config.toml
n_kv_head = 3
head_dim = 32
d_mlp = 384
norm_place = "pre"
bias = "all"
tie_embeddings = true
extras = ["capped logits"]
init = "normal"
init_std_qkv = 0.0529
init_std_up = 0.0758
optimizer = "soap_variant"
lr_head = 0.0148
decay_shape = "pow"
batch_tokens = [16384, 32768, 49152]
doc_mask = true
Each number is 128 + 24 x the weight over the matrix's rms, rounded and kept within 0 to 255. Layers, rows and columns count from 0. Numbers have three digits each.

# layer 5 MLP down (transposed), 384x96, rms 0.0757, rows 282-315, columns 0-95
144104143081147147112112132113125191146151097117113161128109106118118097085141146142104153126108138122119152130161142106116102094134161086126108111112144205087100103129139144111140117162083141098100105071107146104154112163137144115152125102114148140120135137152116134157112139180132144145
141128161121115121136145106135138161117073086084139124127123138119096069122130135138110143135143163121145101112145126139099165138147136096118090100158104126136140134134134106146147121164126095149134073112123142139136116146164105113109130103137127072083141109141146116120158101139165115105
134140114168095122157092127165133114143088122067124182076153122105089110121134141123142148140090086133160148128129167126176120126109112113117171118114137142114086108156121139135164095105129143127156111110113119103103140097164093106149127146130141154081166166091116125132153151129125157105
088127135094145127107115103115147109130106189153116149145093085138166100115142102126130146135170080122083162138136119133136103107160108129108112115135121134118117121138132137186112098163139168136058109158154131115106112126128152109161152129109138072118125114119132174106129118076114133114
106108129089103102118151154101147111172127115116121148124164162122155137068124127120108122180142089142162112124160162140100137105127087141113084160121165150133104124116115155149132124101117191053114150113108100111105164154104145103141156151120154132079118065167081117107120157128120143173
136182154121104124111166094144188133127114141141103137079115115122125061089149120098126096151090152142122121135169117145129133131140101147132125086108164139118155145117155116111106099071119106125126127131118139153153086128134089118120156137093095148131091132132118132071133127131130135146
158148143134101124117099152130071115129117158150097174123141090125070136144151121136154131150153141123175141128149078129116118171136125123108114115067138128122132159183135146202140117041115100113178111140109104127079113130107130137152142116116101129121100107132138122117102157099137070138
139124168186152081089135164124140185147142107106135183092171109129173108138126086096128093125100105157125168142131118140125091179118152131103163152102117127106100126115089161102156144122138107140117099151157122135140152130129162169133121097101158132092115113129090145119125096072115165162
076079124162071110146123176144099159137121112078115156125148124142182129146126139152133140126154080113160153144141115148100122135145129151139110132121126102114124100143168107151123135122134139134159145126140123160133075126151139126121107188148120130134104125149168157120103106147112117136
142136153147155129105150155120127102151126138106090174136152155144129159137136182135157131128144112130128128129088144146141148114147155101100139125168095100134117121104137148172138137160180146166141103128142123173143116131144105124159134170146135124113080120137134152129181125119149134119
109140196130122123137141162099117100132151165153131095139110126169133125148109168137137103112138116153066142109105164157115112128099163097137152140078104127140146125089126087140089171155094148148123093139147070089150167128098100125180172156116094189162137113108096141153112090119139119150
143138125113146099138128135060141132105104151122123112119126115140138180110162126184126086146128125130100137161125134126090148152096142166135147143156110128130171117102122154154083120129098139148157132138124166158135109175152136142161157114164129177069153085132149089117097120116072075134
073138120120147118128157122129126121150131126088167093129106171105121109130100150147150106119141109164106115125159106109090095110121133160140140152131179170148132156132154182129145132163133120128127117119091108095169098117178124177156138119102123108138148112138107134158142088125150092090
160105133118122129094153100124076119113132114130145139120152137109156126114136130084154132141185175111111103154108067106111079154137104149131161108150187136155124125103115117063112105134121135133122124136123121143136151129163135161048130126139159183150130133142121104142146139179128150077
118116115119089041117171141174101086082126165151119130108123117158094124107142133073158138130136127093106117122131128120137135111132156134085141153159136121108155152151135084173132131150095138130134119121143141134138134126129116113115105128094138091137136118135151125065105112156108151130
135084156125127133135148188124126089119120088129107117122146131149097146143147124130092169142148092150117113160126112149162111131100155120153085146139136114110124122097146139167102109112150134140121142143092112178143124094092123123136120116099100059105150133140123142133108074140130104110
165142160118137097114129087157071118212139135135121114115131144102123130155140142134122113141130135104112154115155137145158107133115130103118099099110154138107165124143162169126113114124118126084133140124102057110132163127169138110113132104127138165089166115140089132166137086112135108098
117145125086172107088139124160155136146134153170143111130155123124090129140092130076106081137148114129119104138097110166152141098116158120085101135127160144167126135085120141105103133150156116122136073129171124135137120136137088100133118128196147113148143097140136133147140113127139134131
165098176160117136123098114167126141162131127127147088183087134099115157095146090125152160150101133127147124129124131100140174148123175086106141131138096134126148113103132127098126085127155134125119120131142157126146130119123135135152155160152121160129092099177160138085161160131115124120
123103167123110132109121113136148119111128084126149162156127130152117141169101155116109130128107129150117134136123163130138116089082144147153122151115160113154126127109134138101085116058108133091178099107126184132171094159064146095155147155122101126089114119084072157144155146162097144123
095160137105082145146152160154119085083152082098120133106098139120134140189135140125136114114139108135097115111163167122085147123103144154112160129124153099099148155094143140116120110120156174141151160110111177137121111131100078143103137108137099131119109143154127193159111117113143123130
185139177090101161148147095167191144154112151156114143133132143119111133119116068119143187124111126135135133133143137117140135129103142130124117144114141121110182164145128142140097106112104131109122100124127091160102114119157108087086128136146102088084136130149134113150112147112156061132
111074124040156122128137127112126155107141070146110144128124146095114105115124108121161156121136112134105159121153145101139116082121136135175113134141128084126167131160131126140109143106130146175113160119061122109123113106120124128118127158107129144126131168124131139108146117122149167137
100083108105157117112132115139154105154150162112127070163164144141179154092126140141135153149096143131129113156148089099151106135170123118109110113151071130117131167144074121094131118118136146099116135106111115134145132169154137110122088162103140140137163159144113116211131107166124143140
089114126128118124149184180116102134146149148154140146124149134106142099153140148172146166168109110130133144150139130108097108111123141155123103114126093125154142119151172103158133137117130116139149119126127152115132120125132105155092081168125122126109162111122127137133127091128176123120
117156134114126136122122119115149147095123151114148166127091126122119134076116126089090089132135095104106096167113116117114092123163143116167097109116127147156130145111113138160111147153121138109131102177118149138098120122087140122139134112125140128124131127124102172112081149142090157108
120090170136131151139106121137129097088074150150108145130124126129134165127130122149195141137151112133118141124129114169110155142104126110147122171142118105116140149100066122148163137143093126138126148113141134129108110122105157159136115119111094099142127109109102152133137115098126104141
160101107105099111149136148123145099122140131121159107094100154117142136110124092111103143152144116170116165144120135099116131125114115159122125162107138110128104137133125142153098136152173138149082137122137107123126116130156115153139156117139104105073151105138142129136098161115171139103
120120142124143142114123137127137122087111118116125148139096103159145093091154153127129094077109136123162116094088080087129113084180104115102097135110141117130111113108158162159113143160089108140187139151113087150132127113148146136143164164139150139122164126165130079129073092124108159154
127095072120162118119125086125189193155131141129103151164098110171109102128183126101130155109121148093137130120112121096152120169124108111151135078104149129103118127124132108150118111098121109130158150128117093109135142119109154149108068145100161107129103154134142138124147100151086149139
181152128140169116146169118112104108156084157165144101131158135170100147150140161113140150152145193161143129124140130137144125134186156175157123092089114095114157138115144122179171136161129121111104130080148116186091110113124149164115137117138137135115137145178175124144140113157132124145
133182180128126096147092099128114172124166108136174134097120106110150136144126152104117159097086126117175121174107119149117124136129119068117139115103121122118125136145127144153130120198154120138139103151119135155148164114121132082163139133119106127106149114103107153117112145111162144160
084143106166133124102115130141177121160099114136136127141190106149107129106105129178122124129103123125114131103121141126104134122128119121144129090192162127137092126132126158132125091145125114143086101128128128170187100080155170146187159097092131099134122100111103131123148154134114143115
117145129116098084133120171138159116116088144154136140129145132077117116103141158127136151113093085147174123159154146141135106114120173112169163154156155141144125137189127142061134128070163147126158158138142089149098146130083117091162153150093109103128160124083108161135122112131106125154
# layer 5 MLP up, 384x96, rms 0.0759, rows 283-316, columns 0-95
142087183152171134112154152104156147123128136097121136098102114137109143095150089140133112144098147126139134086116130086093119139169177142135110096103158164165095106114145140102119138130124106144180136109136152087121128155130089141132133125161139122118092140088147104101166158174127137149
079102141131120123120118056139160084100100139171133144144117090177139165146123103117136071193113138181148178106101100134089127166120103108091119162136124109122086124080154117123129126121131085113102130146133143113130137164146154129123093096120175159102164131149140126141194139155147144101
137116097126145141193073130137115093105148071159102137095177143153128151150107154142127155128147153136127120108115143145146159162139116096136070132124111184160144154114173164119102135146145073101136128093097078128137098143106147103140121128150153196137108137078119122156142174128135116134
121114133138138153102165119111152139107110129145131121114152144071141123120146125123138130131114107108106124123137101109120151118148097106109162139161124111161157118073129155128135135113058130151143152146143113161115114105119128128134179147140165094101127142105153155169117103157144128129
096124116134087135130082172122144123122110127117110113135100104105129160125113152141111127132143129139113100145100139145148129122129112106123130109109156136169074116115115114155048168128132172154132146070169163121088129094127094096115100123124116136145128116103094117148151150146145184148
141117139134125132154138123119151131118100132091105081082134105124144165160115136117109149130138127103109130131158106176156143067142105140113166130128136190100111148126115158100124105134098187125167136130120126112141096148149129119101142151150156119136191098125160106159170115157109141110
090149122187113152096157129101140117133158133183139171155157128113093108106096142084133108133129129116111099139169130077101101131148123137118162085088118165138124131126136188141117126135097120138104128169122127151106102134107134122126148131102163099124131134153119145123101132161172206149
099158100133121131123100140099169157144086148118146140168114139156120133113100160140138146115108131170127130160169123124098128138139110133120071092113107149171088150109148156114120105132122142094139117122171138133094112130150154123117107098137145148107138111165118106120153144185158083109
156105117109119110168164119132179150070109125127172099136146108103169116145149121122082109136135101112134125129163110134154123128117088141125127147099129159142118133130104125097140126082122112123124138110093136136096158082134140136134172132137135124164150120139132105104096156114110135168
100154121097124169092078098101117094062122171150122127110110165096127111125123142157147119173166107138149146132136109105164143111109122131125189103127145166102131125121193165104080114144104167136157116195140152115192144136158115139142124137128136146136087099117165116125145110197187139138
104114127099082159112133142119105115125135104159154145151136149112128089125109170123101105144116149173112154100125113113113141103105119101092162142142127136141139152090139137112142112156124151134088137110144137111153137122127127123077116135090127153159167161082161122141111105134140152148
112097136174084106121106099128172134113118138122128154141094133132168164091122141144126141159116164098147131132137157099159156149114151129115130130114119125132134156161124104114112151140122116109152090120115149135131082108163157086075133129109123185101155119124114098110140165120101138155
122095125108103120105079163085123148111156087156120132071178111157143133197131113125111102110147166128133104128138115087108106113130135113126113097115150137114146150124151150116133156118055119131118132084125138148102139175128146126173148157147156103136113112127179142152162113093133123154
122106130155102128099121124079096133132148094117120105126125142174142167146160120152122124142174095114105189097155098152138122131092101136161144147173084101120137120104110122092153191116115082104096149085098134150138134180105123163129103092112130132102122131121140101183098118107109140141
143095113133172122156118109092138116088131087141129115103113123136128145145110134084106126134186158137114072122138128097137128162082121147092152083112094123169100107116136133120119125124151133117110085120114110111113089129120141122169117142119139127172117145121113122173131125133137104171
115170125125153137142093128127107155132145121147121133127149121124102147164096142167103091138132144123091123138132116149170124131139142111086122148130081111134179109146109088063113141138146129123125145106148165134099116141126107155104139145131115145063153167117153103135109108143125122126
124107165126147125143106125090155160133076155163067109130115113070108095170120146175151135116119167109098142107096138130137133131167152130141125123107166118167097161118076127127139134155122120107120126123205140082071136108114154109098171140154136147152141140165102130093122117121123155160
132136144134121119158145111106122134124117106131176145104107070144142139119123097148158137159139143139139138145115101144120098114120101087146127084136142148139118140095141171073107172123127181137152147128091166109111140148120128158104095142135130106107147128117123107129199126142127099145
137093171153107134095087113096138117134118117165195128138129129105147130128145104095088154095123129108086170102129106156131176136140152107114162154096102117089113156107152091091106104109100095139132129172097165137145127139113111093119143121123122127123134127099088180128153142168140160161
137095138135132146118123126108077160097120139135126142120145136176158113124115107188135147170118141109121123093144116115098179104122099099127127162121107134156128115112135110143138154081118110175167109126135143108095153136111160133114130089128129125071121148115141110176157114133142114111
186102107156129156082094151067118127153162182139167159143123144149144134160112132147141097116153127120151128121152086145132090116152165124112192085141142121130091170142102158201147124106100159141138122125124147099131161140122101122120112103106135142118165153143145112144113125077099182131
129133156161165167161113131067109137102148158133116118181059143102111135107164161127114151134111095159087130135142126147125107126134147085121105118132101155103130114102111133104121137152148133147125120137150148132133128130159109124092167131141140175112131138138097164100121081133126115148
125142169144145129151094105092152107098092099123122161148102139134135093142099104172156168151162147157111124096114139145136114121140104135109140113117155106114193115111151153135183176119122124135156124102157138111121127093125121168117130091092135156096115131173124134120127160153137141111
168115119111145177130135128127101137152119141141124141139114135124130122126135156110135144122137145100107150105133131127100107097159132108115148119122159171080113139134136137138098143150094121079134170125111124099078139124129140109098201126146103133155113138136121129144069121124137130116
128136138132148129151129184111110180105135118123123107099123107116134065157073102115119143103143131139129133137127136129175109107103139175126107130146125138105116119137158092122126080134148125116108138106149137104113100154113119124122134130146168148139153170128150143095128092132112155090
145142120120147130105177118108125116116136114093182081151080144125127095072116148091137150144150091135126147094109135092117129082100125159130189104163160126108140108129157101113153084134134130141144132150145144130101107132154129105102125152127141127139128136138136139145131107176113134096
083115106108130148111117138167170136117128109143127126147150148108108134190124127087142126138122102126135107118133117108133156144085120097114133112170115132129115139111108098134110139115125144123134146117092144175144124131102117123118088131114156131153141151135121125095144136101113160110
117150091150135156139137059068104122139183114145143114108103079119108141122079167106131153144173143151138108132128159108160143176137128141116156103098139177089112132155124132120126125132118152128104173152161140126148115134144143149165119140125066124142115157110126109157082134155144103132
070139132124149181163082142091109118131126127164129102137099135109111115136140123177154122102164161157085131074116118091135136130111091150149126123110093159113123137126132108178131128098106107097147134140146157113142158146175127089110125115122141098126110198132124160114135143153129107113
144117133161111113158097138094122133139106167141148104107108160145143071156111104139099164112105088147101130125139137123125138140081120123155126162175101133152086142156136157114126115138138109106120132123150164134138123115155138098151107121137132154122162101153129155113136174140096104135
146128151102117142119120153101146149123153105134143139138124166122075163142143116143137125148164099116130157136091157121143133145142158132106163112146144108116153099105117141173147205104135123141126104164138156173099153136130107174095130138131175138154111117103122084095128104115101143145
063163178131128127190097078123124088102149128106136160131129122156103141152146142156137114123120139121151122125094134106113131120095086152138166105114119140134102110086130124111166111176140157166152140168133143141111159112091130160124152155105144150157149146095149078094106120113148171133
172108123111103111122098134094138138147177119154127072091135129125115136142103127113098084152121123115143170133089147131137142138106133139182096049110115148143115123159100158078094158123105205114155143111127162124078125082165151077131117140148144130171128149110173112132142120119103162104
133113156131157149124130160128123161152145146112125139114094131143125147142117145144148168110174127167087121112092134135118130126113106158118133118131134122132153169142143147114096146098139131142120113150112087144115116103093143158144125160119166155121132157169089130133075124123124107139